Weights of a small transformer language model.
Training: a variant of SOAP for these matrices, 107M tokens, 2002 steps.
Each number is 200 + 20 x the weight over its row's rms, rounded and kept within 0 to 999. Layers, rows and columns count from 0. The size before them is the row's rms in percent of the matrix's.

# q: layer 7 attention query, 128x96, rms 0.119, rows 46-50,110-114, columns 0-95
# k: layer 7 attention key, 64x96, rms 0.116, rows 46-49, columns 0-95
q46,100,169,180,196,180,179,187,177,177,194,204,237,169,210,203,191,199,167,183,193,179,216,190,202,188,160,185,201,205,178,198,213,160,192,192,143,196,191,203,189,186,235,189,190,177,180,203,188,227,259,190,223,202,191,203,149,187,174,212,189,200,189,172,198,204,171,195,205,174,201,196,194,206,236,158,182,189,191,211,196,193,176,223,198,176,205,205,228,194,210,215,233,191,182,197,207,213
q110,093,213,192,230,232,188,145,231,210,215,156,180,172,194,198,193,183,158,181,212,188,200,188,215,226,197,236,227,192,194,191,213,188,185,166,205,193,163,213,182,157,205,232,196,209,236,206,194,214,202,154,167,237,210,186,203,165,167,215,208,221,194,202,198,212,220,183,214,194,191,211,182,217,195,232,193,198,189,224,197,185,211,219,198,225,196,200,209,208,196,190,219,197,205,175,212,209
k46,098,190,181,218,233,198,176,195,205,213,166,193,212,171,202,205,223,215,211,198,192,178,175,175,190,188,207,163,224,181,188,182,167,190,213,168,196,226,180,232,205,183,180,239,201,193,198,224,185,221,190,206,148,250,198,191,186,222,239,191,201,217,170,189,217,188,195,208,215,212,212,238,203,211,180,196,208,184,195,197,160,168,219,192,182,200,192,180,227,207,233,187,211,167,205,190,187
q47,089,201,183,194,217,239,195,211,195,191,199,212,175,202,163,185,251,218,222,214,228,184,180,234,171,207,202,231,203,168,182,198,190,185,186,199,213,185,196,212,221,194,172,183,193,202,183,200,216,236,204,152,222,165,203,198,185,183,191,179,206,218,198,187,218,230,171,236,208,167,199,202,178,192,230,220,173,153,213,213,175,187,187,188,208,202,206,193,178,198,164,196,193,219,174,195,182
q111,106,209,150,172,213,215,186,202,157,195,171,156,204,188,178,209,177,190,246,210,217,176,184,196,178,244,178,223,215,191,149,191,187,211,151,191,196,181,203,208,193,162,196,199,207,183,204,207,169,192,184,225,216,197,183,207,184,193,217,186,214,209,206,193,219,197,207,175,208,182,231,210,226,172,196,203,221,168,171,206,195,207,213,194,204,183,185,218,225,218,216,203,173,192,187,206,215
k47,104,195,190,205,162,203,199,162,224,224,211,205,178,187,201,197,198,228,214,206,185,170,213,213,215,210,232,220,212,198,180,160,219,199,224,210,210,206,213,219,220,232,236,220,180,208,218,217,206,195,208,222,215,201,214,208,220,220,196,198,221,167,245,240,213,200,176,247,212,186,183,221,183,217,228,222,169,193,183,213,161,194,190,205,199,203,199,157,201,208,169,243,206,207,201,203,208
q48,104,175,186,196,213,239,185,213,196,194,199,186,191,217,219,220,203,195,245,191,174,181,195,220,233,237,182,222,215,188,165,184,228,191,220,171,211,199,219,183,177,220,162,191,184,234,177,176,226,194,203,167,189,235,174,186,187,182,146,198,212,205,200,190,223,192,191,244,161,185,156,205,211,189,208,195,197,200,209,198,208,198,205,200,207,221,211,224,171,195,192,204,207,208,208,215,222
q112,100,169,218,197,182,210,181,204,219,236,213,204,190,222,235,209,202,215,201,189,220,168,217,232,212,187,195,183,175,181,174,231,204,211,179,182,201,249,191,174,235,209,205,158,196,209,203,181,209,234,219,200,212,201,193,235,195,216,197,168,192,197,218,186,205,224,213,205,193,196,230,224,187,190,193,194,237,221,159,165,208,182,167,174,206,172,210,162,206,206,213,181,195,183,196,201,171
k48,095,208,169,211,179,197,225,188,199,193,192,182,178,193,189,196,210,171,172,196,235,203,198,214,226,223,221,222,228,166,180,176,197,201,219,152,235,196,218,186,192,217,188,212,198,216,161,215,192,191,187,203,202,193,214,198,221,212,164,201,184,208,237,208,227,202,184,197,210,182,233,214,218,278,180,203,214,188,199,193,204,190,193,237,203,185,181,223,232,200,194,189,171,217,210,217,197
q49,115,180,253,176,189,183,182,221,180,203,229,189,201,205,204,206,198,200,244,200,209,219,203,194,202,204,188,197,218,145,205,192,208,187,192,195,194,158,216,206,199,208,196,198,207,167,201,197,180,215,203,198,201,193,235,181,195,202,224,230,209,201,197,192,191,184,195,188,200,189,161,202,210,158,217,214,219,196,233,226,153,201,164,181,202,212,169,182,184,194,226,204,144,221,234,212,174
q113,083,169,204,220,175,194,147,199,187,222,152,194,220,173,179,208,177,200,187,189,200,240,189,158,192,173,203,210,225,205,181,200,182,170,196,196,194,203,185,192,211,193,180,180,196,228,197,214,191,175,205,199,228,192,186,240,191,211,210,209,219,208,174,186,192,184,174,206,177,215,158,181,207,173,195,222,192,212,210,170,226,189,183,204,207,205,205,195,154,217,203,228,197,221,221,202,152
k49,097,223,231,181,210,174,175,207,220,209,174,173,204,211,178,188,221,226,198,230,205,222,180,180,207,202,200,206,179,177,224,184,215,198,209,177,190,179,218,188,200,183,210,178,205,204,184,224,206,224,187,201,201,154,224,227,214,184,199,176,186,154,179,181,153,192,186,200,249,199,196,174,239,206,224,177,202,185,224,167,187,218,202,164,167,202,179,198,211,226,182,189,219,192,192,199,199
q50,109,239,209,184,211,182,157,220,181,201,181,223,175,197,158,191,202,177,200,218,222,188,222,206,214,220,158,227,190,186,180,222,194,166,170,215,200,200,226,226,199,194,222,184,205,198,186,224,193,204,207,200,213,211,192,233,185,242,204,164,227,221,200,199,222,179,202,196,200,215,188,209,254,223,216,228,181,167,183,174,186,201,194,189,201,186,189,180,204,184,205,192,206,218,219,175,238
q114,093,205,210,175,217,186,162,185,215,180,225,212,183,234,179,196,221,224,187,221,248,176,213,190,160,184,190,188,183,207,211,221,189,218,188,196,225,188,201,199,215,201,149,250,187,184,195,178,178,189,206,206,212,227,219,176,207,207,248,192,227,195,199,185,217,219,203,219,196,193,198,157,211,169,203,188,217,213,205,185,192,148,198,205,184,193,192,203,213,191,183,181,228,210,203,211,227